Part of a small language model's weights.
Size: 5 heads of 32 (1 for keys and values), MLP 576 SwiGLU, 7.82M parameters.
Architecture: RMSNorm before each block, no biases in attention or MLP, tied embeddings.
Training: a variant of SOAP for these matrices, 161M tokens, 5038 steps.
Each number is 128 + 24 x the weight over its row's rms, rounded and kept within 0 to 255. Layers, rows and columns count from 0. Numbers have three digits each. The size before them is the row's rms in percent of the matrix's.

# down: layer 10 MLP down (transposed), 576x224, rms 0.161, rows 7-46, columns 0-111
# gate: layer 10 MLP gate, 576x224, rms 0.157, rows 8-47, columns 0-111
# up: layer 10 MLP up, 576x224, rms 0.166, rows 8-47, columns 0-111
down7 094:094180118177128147126170124144133132140175122145146138115158159159146133147123167123137142132159147156131130111117155115126094152127096133123114150125118162131100099107148134117144124112140136123167114142122141099135096150158130103148157118131114145155069105152090185132145116159138149165170110065142139097098114134116090115118119124099
gate8 105:125160133117114104115187120136126191107112128135137140183165122126133138131158128120154138126151163102113095107134094135104090128141082142116102094119141124128134124138150156117138123105146176166103186118119118114132127131104113118119145110162154103145082124137115138108116141121103124093134154100118138103142082131087098091112136112133
up8 098:125082161134149139115118140140134199162149078183114124130126145139132106082153121129152075128125114132103124127108069140111137099125103146093132105147162142124154145096116141103141147138140136104161114094174124122157112125156126110118137119116118122165106127153107134160106123119131115117136104123120081120087125096098116121113178158103
down8 102:143179150163111115087140134112161154104139118097159120133150140094117140141141178137136083143129132146156132095135081132113141105149125108110140143122148109122148096139144151118082100123120159139151119121132129130071120131090153146136160130106122127135124099121135094146131093134089129138127125098128139085158107140114099120093136133105
gate9 101:104111148140135119156120141135099109206101120132130091086132138160114118126111116150146166091120133114136153116142124095149124114142107113143131087135076148123147159166140109149115135109141165119138133135107136172094127152101110102109137097137145138154176174119141199122130203142144115103157123111111183114123147153095130149111124136135
up9 103:132154114156148129114149120131098129138099162159118127137138074139169137105144169150172123147138129203127138152140130146167114169103125122154151127138145129111116113120145160142092157121187146126161104131091098117141083135153142125094130122164109124111092105068097125146164139143096077109146134094104089133104112128114117113106152115132
down9 105:126153129145100100149117160144115104062060110139143136134135127141151096078124096174127090100102132125130153118155153136136090114130126089161160134132128084146156133152114116138148147125124106081148101128127081116126082133129115106119126100175074127122117120120103135098108151102157156148141117121111140129111139130152141114143147143134
gate10 103:113158100135132119135111139140087147115115113126139141118174139160143111112096114138157155141149103104121141151095155114141111136138106127125149158135099094158133098151129143088092134107089119158131120130108096146152102139124162088119161117158137133138138133161103160118114112109157142133126163124137120136114137123127091110138147136159
up10 103:140126065173104150142115140131086091147092124094102146139118137137114133153079084120116103120125103136190144136102151138124119094124134117179136082154108168112109125120109138153148138074156131136149166148087105109154113096140101131116054137143141136130073108131072114197138135141122113117121129114102140127123129130143139148167123092160
down10 107:125129145124132120143159141107167162135122138145109115156136112128119131153163162158127151135110062150118170113142126108085123138113138101135126114132123134091160093108109131114176108089132129109119119113131143180114117157113151133135061146117133125148101145144125116082118171124123140140157162108120151096097139080142127136165093118107
gate11 103:151125134096133151131127128132088108142150165108134099110143131176128168121152101149125114117123125158140101149168089151128091142138139117120096170102163159155137168169146090120178092111164136161111135128064115095120154122146134157169092169128163130137124088123111128112131090139089061147135119122124144137137118151130125147083126123108
up11 098:146166102147123089137129142110153125143116087156149111161098100142152124106135135115140130115128126137130163119135171148129110147156108088163128174185163144093143116103084102176156130115130139131137111146103063143113085158102159110136107151127107146135124142173103161089139094144111120108140113097102151133105114149141142124129169137108
down11 100:121103119142095149107135112173099135086125103134142117171120121171150140129099082147108135145134138129146164126120131125136098088173089137122134129144099145165133116151107146122097121125157142117106092138125150126122160113120137152092101080136128148141139109159092131153098132133146151126143116116124133125116085103142138125133113129117
gate12 101:129122171120117148094126106163103149074117133086150135133136109131113121090137142103097113088136124167148166081125139086138144132113129143099128098117148116132154114127123114140093128113119158138118137113120127115139149168145082120079116104144128139132096048133168133111142147137143109109144115133097143100124127115098178141083105147115
up12 101:133147111151141098142120116151127142114142149119156137130117097100116110102147145133152113123112111128170133088117120115144158130122147154116095122137112124095121093156070134157117098106101119165155133137121106127146116117135105180117091126136128137120117063108133115134153129144117135112114089172136140085134096152125156137103100131110
down12 095:142104154105127145136123139080182124144142063131126136134143134141166104120119134155069112141102160125108109094110122138150143113104169148149139151074150144148134142154131127126155130117103108201125148113108114154084122110141137125102145152107118113111118126118125112128146114124174171168138202129183134121122108114166117110151141151128
gate13 094:104138095152155130149128098144091133145100125156096167098153121133118129124175133135186120123127156098122133182109118110148125131124173127127147148142108148134087103151077149123192133122117135115136139148112121139130078199118129108148127154111103124128104093097098176116135177101130156113103099105154143081111125155100146156119115123101
up13 094:137134132152132159121085143124101132130106112091144122121094124129125117130124101168127147143160124104139170150112124133118117124106120095093136149101114137142136107146078141141124130152149154120141132131133106128135116100074120103139130108177130160175145129084117143130157126117149140104140143121090094156109117143113138086098163123073
down13 094:120130124106127136128119159119162137161105145119123100138129155105085120140131098112177128127166140124130120170111102168146143101120125125147157143124120117139108123143194147125059148129117169116098100140098081119100140100106129067148113156117121132162132105161119156137119108098191124125085133140128086134130097141134121088117114106125
gate14 105:128107109122079137064161145131117148111127113163108114101158108139160112162126128119107091124111160096096160115159113123130147102104112141135111127132114157063130140099141111073140093141100155155175137171128135130132098155156162130139127086155058143165118173115139110162162128093130144142089111123112126146112152154104114113143104121133
up14 102:126101180094155107142118087126116122178199102165165163096139158148128150118132138135109145128122106157122105113154102167156168131153104111149117122154158134139073166181135144146144133101149164152137160100136150168107099089125104101123119126155126106182144129165151132102123146152128115146144133163128085100143148163130118158163119102119
down14 102:122109102144125100150121122116079134151146121125120117131151131112127145113154116155130124149144164112122088126105163086144160208142098170126097130143168122105108077128103143079110118135128105141147170135131124109200142179128137096122097168078121132113131105146148149134161156114135143131111142090120125145090166119140106118132137103131
gate15 095:123114125129104098113112091100141091119122103115177076119115082113096168165104109125110041170162124171154141158117112142123140118149133151143147095125122137135082119157121113146139170129126120166132139149086166125111149113164052124078124127111141123161108132157158103136122173117114129141153134080132151121123132141087122197143174147127
up15 096:102114115111195117145163113114124155132115136094108172110091162095117108116120160127123154119120153131141136152102126114142176137149106124143161131110186116122142145109140074156116149132147098110144110115149095157131094107142135124119159087094081124119115123104142123086114110144120153119103119127145094137104144135144114121133129157077
down15 101:145147144107115119122071108139154156088137130117138145127087179136138157124135143148137169142148112093131119111137126140142125144102119115148100165113160142105115139098094138121109160148135174129149113148073124132097135088147153140179119129135122063170128101101135121080148122120113120144162103101135080135089129141098134099130152151111
gate16 096:104126148111126142155106133152118114117103106150100153098165116128129155069141100150174092122125146111135111135150141115118136165137123095174114112102158102124174118123176087149139114122127126131124110136111144160140085103148170104144129107107176114152117128127146153081101118159160106145131119147103134080133108143142127161088143114146
up16 099:100118106176128077122087174113116138113113119168131150070147093130144199145137129172103119167118122121134095132132127107148137167108109105143150101131162123131109152099132099191091113115157152158138113146107132146120123129142178092111146086122126163131141153116139129121084128131135107109079113095106137120124120129082114128094111132097
down16 100:155148139157177156155085137123159137124118113175128146132162124144140122138106135105132166141129121135110120112103128124156126162143101080127103167102097163117141168136080124167173133119119163115146108121145134143126120105135086093097106147153143126115102131135115159141154107138123119152120088121110128153123092102135103131108119120143
gate17 089:128112148128120140175173116168106102104101122120130091096107127081106167164169087102117139124180143152159119100085145135167106181127088119097145126097132161119123110105119152123063145152088084135085146159114144101147125145118147175086145132128155137124120155175139140149113108064137113105117093116136137138144106156156117146128139134126
up17 087:157123126106140151184179127130145105094151094122145117119101110121105134117145077101108139141183104161151137134095130146138137110112146101126133122114165123112136150132124106131109135163107119116092148133104098140093151163130120146088165128106107137117133155132116103181163138088141087107131105141095118135127100179132119160138174117143
down17 093:161105162148143139155097152150137133116178093105127159120148140171127105091108163173140145149091123095137096142111096105167130138161172088147158092120163161132158133140113118161085200134113152120181147162132114153119115138117123144146178182120160122158086111152150105176142061121117126135127122136100113141137130149114128137113129103126
gate18 096:147124109131170146122081114119132113144123151048146128185144183091086092130167117109159077168140114105137148131108127120084121138100075108104101119127141121098096141172161125125156115088117131141173129104114133114116124113164127084150129134128119158163125128114134133105107141126124120104123115171128129091074110152164088149126094149127
up18 099:136111163109094102124138162116137108132171123158125136113118085109203078145145083136108135082171120148135106092122117126123154132140133119100108112104136078133110140104147147114153155122161119133136108139126162127136104108115146141167111133127113143120179122130151143171114155158121130125116130146160134124142171143118106120125104139089
down18 098:124089144103146137136111141155084105103145131145120103145128159106150099149145099099125156153167158122134135113127127132149141097137133142120137101133123155153137166134143151148133160117137114123151133157146160143153154121149124128113154154110148130141173164126168110145077106155095155176137147136154094126089111101103133112135087092150
gate19 096:088126150136157135190115138128120080122092135121131122147113101142107141164087120070129137181116136118140150152158155109139133142115104124147141157089125116135134132117122113109133140136104135135089089169142159150138109121166124139143161122147130133088132122143184171102076112166081090135097146151092103156139121053120123077121144137122
up19 096:137155144134144134129123132119128143118135122155101135121106088097130115106157123160127115125166136122129108089133148106134106127111118161119119129113122157106166110112172119098136140144157170182109143120106163149144158120101183146118143126122120133130102160113143161148121132127127154110127124080123127131149181100140144106089120110112
down19 097:152124136121112134146089153126119069119131147135107103195094150143133103124146130092172169101123149138135094144114099122172080113102156128104104094159120132142154078118147104119122154140105107128120146128129131119115129127112132100096130102106155150124130154156151072147121148133164119102157132120140137135114135160100137147094138142107
gate20 098:100061130125147146119128140135053158135162110126117097073113111123149117143120133178152116149129150122114129134121182124146129153118100148151121161154108163105136118128154092143161101102116116154120097102126109104148138181133066114107089127120088121149126155087128125153167088142117130113151129159141117126112141141160122116130116074152
up20 097:134166184126130120149158149109132146120093130146130129156136138162130146134122123157149141150119127091120087148175114141120127136112101135133150135124096137145108077114155119117120131116141107099096111140099121109138131100138098094171128135130103123094136101057144120090104136114122082157119145140112158067091144149149087148121126103112
down20 099:135129131117179179116124148159126132142140170134125140135145135163124183098143126105165135103127107120145155141103130105128147131119119110097114161115108115109122147144134095141199120142102100111146167131134111141130136102092169120166143168155141104145132113142123101140115126094150128124122124134120104149141127109151161117162157114086
gate21 100:152142111117142131139133103109102098097150125156120162107113106115151139103119155176120087133133151159123154099112124130110104130099129080117141111112157078127171156136089136140180142120137129154128095124109124125109163164130105127166126143137148115152144133109108073069123105140106135073111102150077145116051130125129135120091103140066
up21 100:140115119116134154121093125134138151133127107166140111131165135119141076170122143110170133144137108146112114179075156165134152140185160097116153124095112166134125120105135130061102091143089114115145172124126109118159109126091163131123120119156153122122106118151164125122097126112115093118096122127193144128155119115125108140120080104148
down21 094:123075119148092156111147141173103095111150141181126114143148113138151118135159128083204137116128130112142135131109152108125115101099162120147159109100117095151109093134176141145154107155158154132116125140145145139115153106142137091149141101133129117088120139121116155117122154103127135127150122056125119101107129166138124112122148103112
gate22 096:135139118116150075146184142139156123135159123152151124139146118137144182096154151104133195095113182156125134103110108106117171087161098163134167082124142109132140118176135082132115134148159138155140127079166110171182099102146164094140136137084164120115109112104106169140170112168117151151156123105167140154132142151147110154109124092127
up22 093:143107161168096159137132096136137110154137178123115136148118157152064128123081132145121116134119092128151175129142131141105100074124130117114088082145157103154132131075145131090136145113109135154100127158172114099133134138121119149143099121160140178136124114113133118073119124141134119125125140145129151123171106141125110167118140125145
down22 094:140122163151151156181178094141128112127092128113128095100165102107118170156153127146134175076137155131099156153110168148072117086065129114136099165191135138138141104151153155136139137156125150127134106172122124082130144148107113133142145153141123168133148145094127101154180132100127121101135119110119156117109150119091135134084149131097
gate23 099:100101160100057131139103134137122146112119145129120133120127139122098123150164141154076076149153143145144134154121154116105129156132092091067191139120078129151111090164165110103128115124121154202129122164153161106120155174134146111163138132141164130147096104126120138097103100126136087146112134118114149157156145142087096109085152143162
up23 097:132141132111110136170051121153114115106139107130140161118127101163136149126150147119163148154118120127157110145172117127147131100164099110114138126122112118101115121196138165132091139120103145139119124137146194092159137172159128128125143110149133126158104126110134103116117154098077130107127116094111113099132126085104099138086171125130
down23 101:076141135140063092134128159125116151131094122155073088108137135131131138091132128114138107126149133142113098124118132159107130156144137145141140125173142134139168141109134122104140157118160123121120136175118136089165121115114114123180142120127187146108116123117110172126105129116114123111119130165141086147133149144137112108141123115139
gate24 103:115109135098182105126144112147124120158109160171162083151140121115150099155128171136115117165149138102132100100115132075144148143066097135140160125130136119151119173152108146116135128082132135125175104128161165133132111104090113130149097114116147139103131164101135138117122144133149139156133140074141104192128097169145157133115107160110
up24 102:130143098131110098144125084106126121127115104110124163107104154132111100109130147144114128082096118159107094159137115193119116143096147123151177135052142131115126128178113133136131159131135097110111121121125137089127138133136150110109142112119139175081138135136133133128108127071098128116143125136117097102161134126131128112126134088169
down24 098:124147123142173136123104133116105083150143121108105173102137097133109149125114158128144107127124140083123097110129132082123096106095127113144132162149158131135136116153103143129152175123103141144096116096152128130084142102142127164087134115097120187100125099073138121113159082081090127083130121122140113128128110111137122117118124109085
gate25 095:153071169104101152098141181100098105115139139137145098133134155107092110164136131106172082150152137095150130111156119139148114118084129165112129154130161112126129107117137128110104090130122107127139091107142110084133095116098154127126168130084160108107161095166136133160141148102113119110153141135133108158136115159167142154140102152119
up25 095:147100140129141090092131131107094152124106086166135086082133095114112113145158138131107092160110126112147134114107094121129132122122147117141118144135111105119104119126116100107155090099138142074113139100165087057121102123125159126121146106139110146101192124148134101088099093123115132112174101122118108135114080159150066163098108140145
down25 104:133144152145159120103099110152120169121153077155122120116138121118131133103097110114129124114126109141129129139131094109114113104126184121085136125136148150107145145133102082176114116120118144094129154133106161137140159154151149090143073157125139157129170102152127138157099146102122126116128091104068096095085119152106108125089110106146
gate26 104:129129092116133118141163142140136139136099139145186124114109107152119115111079119132164131111123129096136162112139084108142106161125117116147152132104160125161136122109171121117119137165107129139119111106160134115141134128144106114112117102144136149147096142148133105096148142094131130114147109105081076135088137127122123089123087131118
up26 101:117117132179101158143131115148129135064122135122163128109112101128149115087147091136111116108138121121096131121141118137139154108101090152106142148112112122116108117110147136115161135152087112138144167119128101137138133123138139092119163119110113125153095145124149134138109089149099142130122131131180148108151076148140112155140096132144
down26 104:153150137151106152095139144124123098131116137126126153110099142085108121057119147151142135084125148136101133082082146123131131160124109078125117123111110099153157104142106158166161165162133143132140089127127096179143119137151130157151133092108141149093130144115158111132105147141161135108136120142089163129142088120165098120122134126128
gate27 103:120124119157126160178162123160121166108160126108164105101097137175122107184123099119134132152157067117112168175118108114139125142103094118114202118101155182125127060116127121111157122112128142109118153137127149124138142095134136145139161129125136128145139110144131127172140101092151111122131117129098198143095112116087098119116100089147
up27 099:124138138123152138104139152104122114138144138110120098103145156108089099084135143147100153130117130150134101134147177135154132119154144131153131095153149125089142095127158136122129143083124138165138133090185100112093146170132144162118122124114096125103139134107141119150121140094142116116124124155125105089135141086107112159155132152113
down27 102:110136172136078132178137100094131131124131123139119127137170127162141096128141098140155152127115111104142152148186156141140137167101128095137098123153171148113127126137081123177107103129119130104177133100102141119161119153106141125096153161128131143138150076164099146144164139094071098095135172158113133163115129152116121100153133106099
gate28 106:118098087149161141142121104107094141125140117125120114128131136156115096135090096131141157123138149115121162131089153135117160119162133149174137081165173148196132118146099072149120111081121112117124096128126155138108114095129116127138119120147111137113119129122139148090161120122105104176130128112123128148153121132124105073116131076164
up28 105:133127174136111143085122145138130121149129140149122094144075153124114135095111110118129157150104132164174138076127136157130091121101133155135132133148111120127062157163137126117076142132125130104145120124140150119097147097191138155144114145107113061168124139141102108161134170107098157144119118145148152163136114130123119118101139188138
down28 088:125097096160146140111099142113120147114107155136071125143144127132125136134120136143122132172087127144133117109124136132087126118107080144144106134102118116139113133119102180185141119091100115116144162072131134117122118104148105152096130147147153124112129119105103141096122089140100152123104099086129147159103079153134135093137092116144
gate29 099:094175164128129145159153128144118156160144162119161123062140082104161126117123123118069129114176161146149118160137118132115078098130136127127106148118137143104155122098162134149165118145129155151133090154123097074115076132175148120133129144078144105147119136167125133116118172100191084148099147152119157114146144122166111158144136147134
up29 103:149138114079121114144120111103116159181144144145135090113139159140130105124148127100131156130095147105126102112156120113182131175151136101100134115173136166117127155109120122126099087135123115142124132139129151141125132103109096112109154137128106121086113168143125132125141124154121159119155149099174087132129167138150098137123095108148
down29 103:112109137075126101090127090144138162130113120105119108086125118132124136125163107100116143124108108108113111090105141094118109105112137171119116109130160110146124132135101116106143104138128152123157144145111129143096125099143107150109122119091158127160133130138128120155113144088133111062149103120152127129120161130119146174140146057092
gate30 105:115142119125124148131137115115118134168093129128144133145138145136125127126131115169122089116144139130153137141112165114083116100113163129153085131118092138143139133173138126102099112131148132109136118107150146088118138134134066103107102098086090158112119158126084141084087159118141163181177123126139122169088137134102170141082130121126
up30 101:106125169102144131136116106169107126164079121141116135120106094096116109122143122120124119137121146158140156105124119145108148131110113097098124111159123105103110140133159174123126118125131112176114113134107129124170111125150137147143139131159163114067109118145147152144125086089118172110165159137133134109163089130125130116143155117110
down30 100:108139091103063086127153143168122168096122158131124134134122134107152128132131117114115093144187166088109152166100159132131110125124114107142191115136122114134116099106141105093161119130152121116121087126148144158150127104111108107159131095120089191111104108117076139111150127108075122105113089135148120093122163116162117136114151109152
gate31 100:098135076181139168173133172128146140142127124127182107104122154127115098146120081066166108098129144147078125155081091119106165109117151100074109138130139110149127127104112138097167113137112151170162144113138097185162148139107114105127142123135144169110131104188131139095137129138116151120138098092141158119136121156113127150104099144108
up31 100:144174088130128182132116165092155161156109126122122148154129117125093155110112137132131118135157115145098138172096124103119106110186104098069118101131174111121121123102141107129144140154153103109158130112131084147152168139117110109128098154151120112083155153147146123085127097080100098063108110097151162104133173141119132163105148125144
down31 101:145171130137121157145119148122155131126103093154139183170109119130128111118122113130111117124128132096106168074126142099129169137130165116097112090124162094109114179142115109150136135113159147127122106130140126140131138113155153091171151175132178159111134143123155135122133143132146112096168083088126124141110112096139124148113183111124
gate32 092:133139110078133122124151107125104111145138186129138168142150131107107133144098141114135131128151094109166137154129131135127123141163122119097146121145120148119159144161119120099143099190103174143104140141118111097123125143138145109089132146148123109089148079155147111111111132180141146116154133095106147128130141122153132130134124078123
up32 098:103111100130141114092171101142157125121150120133130139113163115143168146090156128143109136109103129174114151101141120148156122148104129173116102186091111093134190099092132128131171117102180142105120152098144087100125130124140106149128162118135124092140132120104126150085117160115129161142145081110122098148139118153123126100130153127099
down32 097:128119114143113118137113123124104147112155158111083093130169084137113145129124112122158122159130107121122128085129162147097143099097112071102158125101143140086152100149141124119116103111124079142160140115139121138157132136160129085200112137113158091131134137106109136133141128111139144150108112132129119116126172117128145110148140138155
gate33 104:144135140093126137120167135156121128132085151124106135161129142161148140107107146134132107130129159111186080115104131139148117161145146121118120125093103169125107096124094152131075121120170112095124092124112089123138104104098120130121114140109138142135111124110113112140137153113147081122128124121146157163145108166095139125127106107117
up33 095:116118111140099101149124124052117163095146071114137090145109112111157132117092141178076099146111135137139103114149091145147114116136122151087153120126141143172120136124128135151148172145127167134079130131150140130139141100141155141193117125155126151173093111134138133096115125072164097117095125169146132120112135102147190141120128139124
down33 097:131132143183116147140087151080141114110124096156136137074169125111118136138141083096112158134139125145136141118160160075126149111114084150126103125117176131180060103123124155099150177154133139129129102090153092124145097137128152120109115112139135115144128102141147156125117116087122147150121143117121115100120166128117107102117157122144
gate34 101:114124128100126150125143125129155120082111155133132110166100188158109101155076126121151121168146113141113152103124155109075122128121133094121113181098112171102153130160112163121153138133138138174111113153119130126092153118126139116145130126120144164134202124139106127126133122145138144116123154124105119109076164138128124094114094146213
up34 102:138084184124122155143123102143124165080098110135137134159090139128106125146099127127105087153114128118123133143139164153100138091098097121148154152133144125125201129156100127111163138113123148201102115128154125167117101123100135158144119158155114115151121134120077142111117117136129154140153139125150138127047135135150160152086149129190
down34 103:130137108124135123105130152150152141131121133100134162156141131146088130131120178158148094152111107138155119120151144117105102117129163163127106158100105135070087149113131112128139091169108158139100110117116108135111168124091161144204150097077111157136147129151142131102149121136158137097111113145133076093140122150149112198136157109150
gate35 100:121133085126169139126109147147092115169145118113128106089081150138049122128084126135133137125132128122106100113099101106122101159122155117138130133127118095129152114139110148090202121104119123133132122191110128075157149106138115150112165158109114121121116174193106125137133119107145140096127132116140107132088126132152114094118112124147
up35 102:096132141141111131162172101119165158125078159138106142123152186088120169079129118116141154109110131134123150151132105154136130111109126136111120103124181147102137153145092114122102139128112121140142118095159102134103132126140151089107112113118198138137138122102174133110136155104145060134108138136092116141085100154118119118195135124130
down35 107:132187119169095152141113170153131145120132144095127128087090092147144107123122114114129145115143137190154094120136130138101139139125110126103137098158118111087099099120175149165112124142151078163108118117105122151148127159114106127127126138084129167125124103078166145096137161149187168115135108110153167109162137142106147109110129118116
gate36 106:128131165156144130131128163177151125094112107129140170150114134156155110127158128097099132132141168126171115146072113075149145178107079107115119100109145143130050099102109135116145135095121129141142116196113119101146119118094175145089155115136122141151141142159111177108117126093140120152158095113127148119149112130123095186151148131146
up36 106:143132131124137134148137084134111144131147141168081043101074165141165099122100092108131110109100104162119167158117144175116160144118162147153088093114088140157111126104127111113118114128097120124133124125091126113136088135132156122092175123104168152091184164171129115148109158193123113122156142117143101159165113096126109126142096108111
down36 100:098134110104115131087118150123148152085132175148144137138120114157150135113051141140116142116113146108103127110109104149123142115119129134106140129105131137124075184124165147089180107144133105154113129165148111165120142150166146133097126105109126081169101154091121146154101188109108120156099132097163129186130116125164131111136084124115
gate37 099:147139098122092115116113142075078078178129113123122130173134110166090099147110139148120125099124079127116117127139125120146122114102121098107143106140133156108126130145112106168107168105116142131144124117142126148106109181135125101139099158108130128094101115151131112125119047120132091151148175074142122144131141146111115157090099165100
up37 096:087097106153105094135190146139143151164121126072107171136128149147136135147148145113139122089149128152102117138113172137124131162181116108115108055139093125145121194143147157133166136185138142142124125111143181114114159138123129135145109117127161153111112172125086121137169129166093100085138159128170163145117150123148138129105149154160
down37 095:157126127128108121096188101130171121064131152131129134127145162116128084090088151136101124104158162146160137138111111118105140161166163100090116088101122125160100097124149129120115157132090135168111126129125139129160118104118151130127121122121124095150168181122087096114152104122145115139104136144122115152117120087130129127098121119075
gate38 102:166117147132140146126142141120096142114099128133112121139131105081092156128136139084133131121134125093169118114143158119124116131119111193143136125117107117154104139151121075118150104101120116107120114122120154176085176150136174121164157129145101149138084094123137053116141095131117124124119136171076087097119181132087147148148155104146
up38 103:087142107106120132103070143118165144118114131084071158144138124152099130103125152065123132118102154119133183168121137137127185111142116121144121161133152129132162174125108099080133139081128114110140097138104101121150143106096165116113103134094125103151125109159134135159132096132160163104137142134155109129112149098163148148125182132156
down38 097:095110094109134103139142123166103138151138158159148128142161117113119100172163135110156123155143141113165080134121161168133132126169133142105140059128159135130135107198111108136131109129080122133125155149121109157138128092119119106107150126102159175128136161098125136109194155168128178112133184109093163170118124122145092097110125119123
gate39 097:115141152120120135156160114135149093162089078146122087160136125153137133154144155138136130083151133092172100137137123165119116146122108089119172141137184112094108110159166090099090098153138164151136130149118137137114107109085160145123120096166135169105116116131112181154114142126150142122126144120103165110160128130142155143134162160142
up39 096:148110146113134130090093135148087148112151118107127141138110106104064117125171149117130133120138144158077108124138156091098149129167124134120122150115120106129125149174163155085120143132128162139086145086100092144129104082146123109072124116157172117165155115136152105131137130139145124122128122145121131107163129142118111153114143139135
down39 099:122122147147132122098164151109139110147124114101095085172121143121129131083121102135131177103117122133126153134123145118132091124127120129117132154184128106139136176136077122134138151134148121128092118111173107132133135179117158119118078145075164179148163136146106159084145126084129115151110133142174142142132128126075106127112174103112
gate40 092:105120075076098112092117158138135089068163099115124113137074124154084157119101114144176174171134116162095117115140093134155098124083125099138120111114113113141138129124105125150095166172145162169117134147131109108090123155119139140134119118103141127115120152119133131091143126113154129153109155133121156093099148131098080143088143143149
up40 098:152130159138116153127124089111087126181083096109133118129140162096158127157130095155154139136144190164127095068185110161108138113161119131097101072181117123127150139118132168165120088108099123079115116127124105140147154098147124099129160086126105140101111131142134124141105146082103125162129141114163129147134159100129130096133105155142
down40 097:140112119123146125127092114110167126101164145085119133106113127139131162093145108088127103095112108107154112143105175136090124116184093129131109180128154147140112143137085175096130121141142089113171150176152155133158168118119104115105119105109084158114158109122141093129109127093115142110102133134160104083128124141145162057127117115111
gate41 100:079119147121134144124132154117145089153134123113133127119128125143142133071088076114088125102111157081139157127167103124130161136111117129139133142126085124144157113126155111171096145157115130136153166110143137108090089133140087127128126149131135121157086180105119128159141106103120128123124123137157156096155156098117106172109126104112
up41 101:062105134114137140129098131102144147105141165096100123168147106137129142061129080128076129192153112115138101124147123126146135145105092131140091124117128146102058164126150172136070107150156190118149159157116114099097146126146136124128109142123136105101089156119099153152161141107131134151134132127128136103148126122123070133137152116132
down41 098:077117112156122148100165174143123135150092102122116146105131115071128159116166110111157117111157109174145199156145160137159096152095109127176133106106105126166132165157124143126068103143116128130131117137149112161181121116147151137132105130130130131110127124119088124136113135107136107107108129128182105140135124147112101154135134113138
gate42 101:148104133115159113110120105090172117153117141151134117111095155138117100115119141110112092133101108147147156162086109119151163130078131138134162093137117165112142139124121184128172155121119136111107126156162132080103131113135113056142123068162125131147173141155116123118154152138162140111146127120157169129134130109140131106113135134121
up42 099:127146137078135135099118129140113181105142135134102131120065140156134123143119176101072102133134103164150110148083145136111100140172105088121140133121157132099091136094172119131081155100155142103103167101135140156103112151144128145131124094129160165104108086133134082127122142153153107108093156123104066145150119126116134128151133162128
down42 100:122118124116129146104097109143071119134126110117122135130137101120140181150117138144163127137152132107125121124117171168149151147156132155100187136108132138113076121138136163145182161146127093170169094110109128130114159120104143152164103129106150100113111131096117123132126150089102106123143140116116200109125173156091076115205142129166
gate43 103:123119117140123156108118119114165115173160105115097117117153093141151140151093107100115084129094180135119119085129133081117086114138120144134144100116122126175097094158162114145145138119115125094136114135142169134127115109143150112160165169140140123138079078146108126126110110169090092131133150147147151168125125125128126125102106097129
up43 104:111116130168153152093095139133099154090130087136140132120169119121144105107134112139146104139141098150114146140146114106134127123100110099104146147139154144149164157152108128112147110136104087105108113137170097119112136148187095153117146167120166145108112104160145102113148115133080088143150101173136095164111127138112137139162118101160
down43 103:110149141142138107138134204118125119095097109142149130110138145084096130145096131164153148119134107129115117102075184146161106110168156123157158182138130137091133130145162128105115098106118182104099061154134149132147141109123119115143182132139128152121101156149158112126154132120119139104150129129100150111153128149167100138144132107102
gate44 099:165109116128112125156148127131114120157092128150114121079092147163163093134141132111170118121088143146098141120132120131098115095117132127115092201105096104158064141142168134137131129129141120133109134116165114054113137110074178173137099143125160120143134136118096158153128196109145090102118159164118169150145111113077150145138144161164
up44 103:110118129112113132130111104181121081146153134116188111141147139162185129107116104113137183160116172113147131115123115126124142114141120126131167117135140131146116145124146133116134115143173195093106156109097136106142127106142132127130128126132166103163115103155152114100138091129123095133173105183135148145121111114147151114134154119117
down44 098:160085069134136081120130173092128107134091110145148111103142115099117090108092121099094113150108086136137150149111126157128143144170114166121120148103115115142116124154109100155148133113114135136118115126129107145137096106131166131129135080109133125112129102109124196155143157149104145152133117152115149151124133125130118098115144170142
gate45 118:108131123173135157123175151136115156112111116119144112186135125135107151132167142144156124148142151128166123153113148157126122054153136176154152127130112171140131155108145099118120090112092133122129113109144139157107142132168116100146127125115157156121127125112086119098141133120154144141128135106091141075091123122157119139141126133113
up45 105:096162135102134132127117099157114092087082093118125129141166119140124118107151107089149127175121110130119128133159142168121146105142092157155178110098131153114114141114184109131118117122106151113168127110101137099105140151108107127139148085153147140128123144175091094140129135133087117122153116114100083123181128169117118107142127122102
down45 091:127113110117104115113156142095104115125192151125096120172100116118133135111129101168064129145136134121119145106111099143100076126102085117115136120169098096138169163102103154099142150138121099160125074162132132098134120113136139173152114150170096109114161138107082103123100127076140085141120149138152131174101123158177169118138136158182
gate46 104:114174137150127104138117148096098107097148108168108174140139106171092155150186172129132123115131111060111128113146125140066128121089127111147134138147144131115154138121133129098133128175119126077122102147130124106142098135147118125139126149151148129109123133127181138098115167166137115141106118141108161123133155148129076163115141156119
up46 100:149171145119162133140153141130141109167147161157145117121086133134153117137162146123115119146131161104135132132119138152125102159153135131138128132112099128105062144075115134165144089122072120118118117115129102105136153124130127102136092138135112116080123151108151116163082105171147152060160085130120145134160154122113108119116147154062
down46 098:125099157152145127130147094136111095084164157164130097119096122093115168114114149123084127149104076149142116099123160100115118151120110119172132157130165169099097139160108114145076134118128117102131142075083135138171101104170146124128126153156127108137117142089127124132113094106147141118130136172104141117125132111085132137144139128122
gate47 094:128116174087120085095070166144115124090108115147137132132121105166125123135128169135104123119130093091159121175156161126130100154151158138139115158142142117128139130090153137119160132114101070114130093156112110096109117101113131130166128128103152136133122120134139095077151155137122120131146132106138077122079116162123128092140108103114
up47 099:124112142140105102119148095143157112120151089141115147123106168128117170116086062082150164133103132110102131112068131139130124111027122118124099129171133118138118131079110104163078102132173140122116120140096119112138139133130131128082121157104123138109160118138140124145146193134135143112089131150174154136154115101146122138122114168137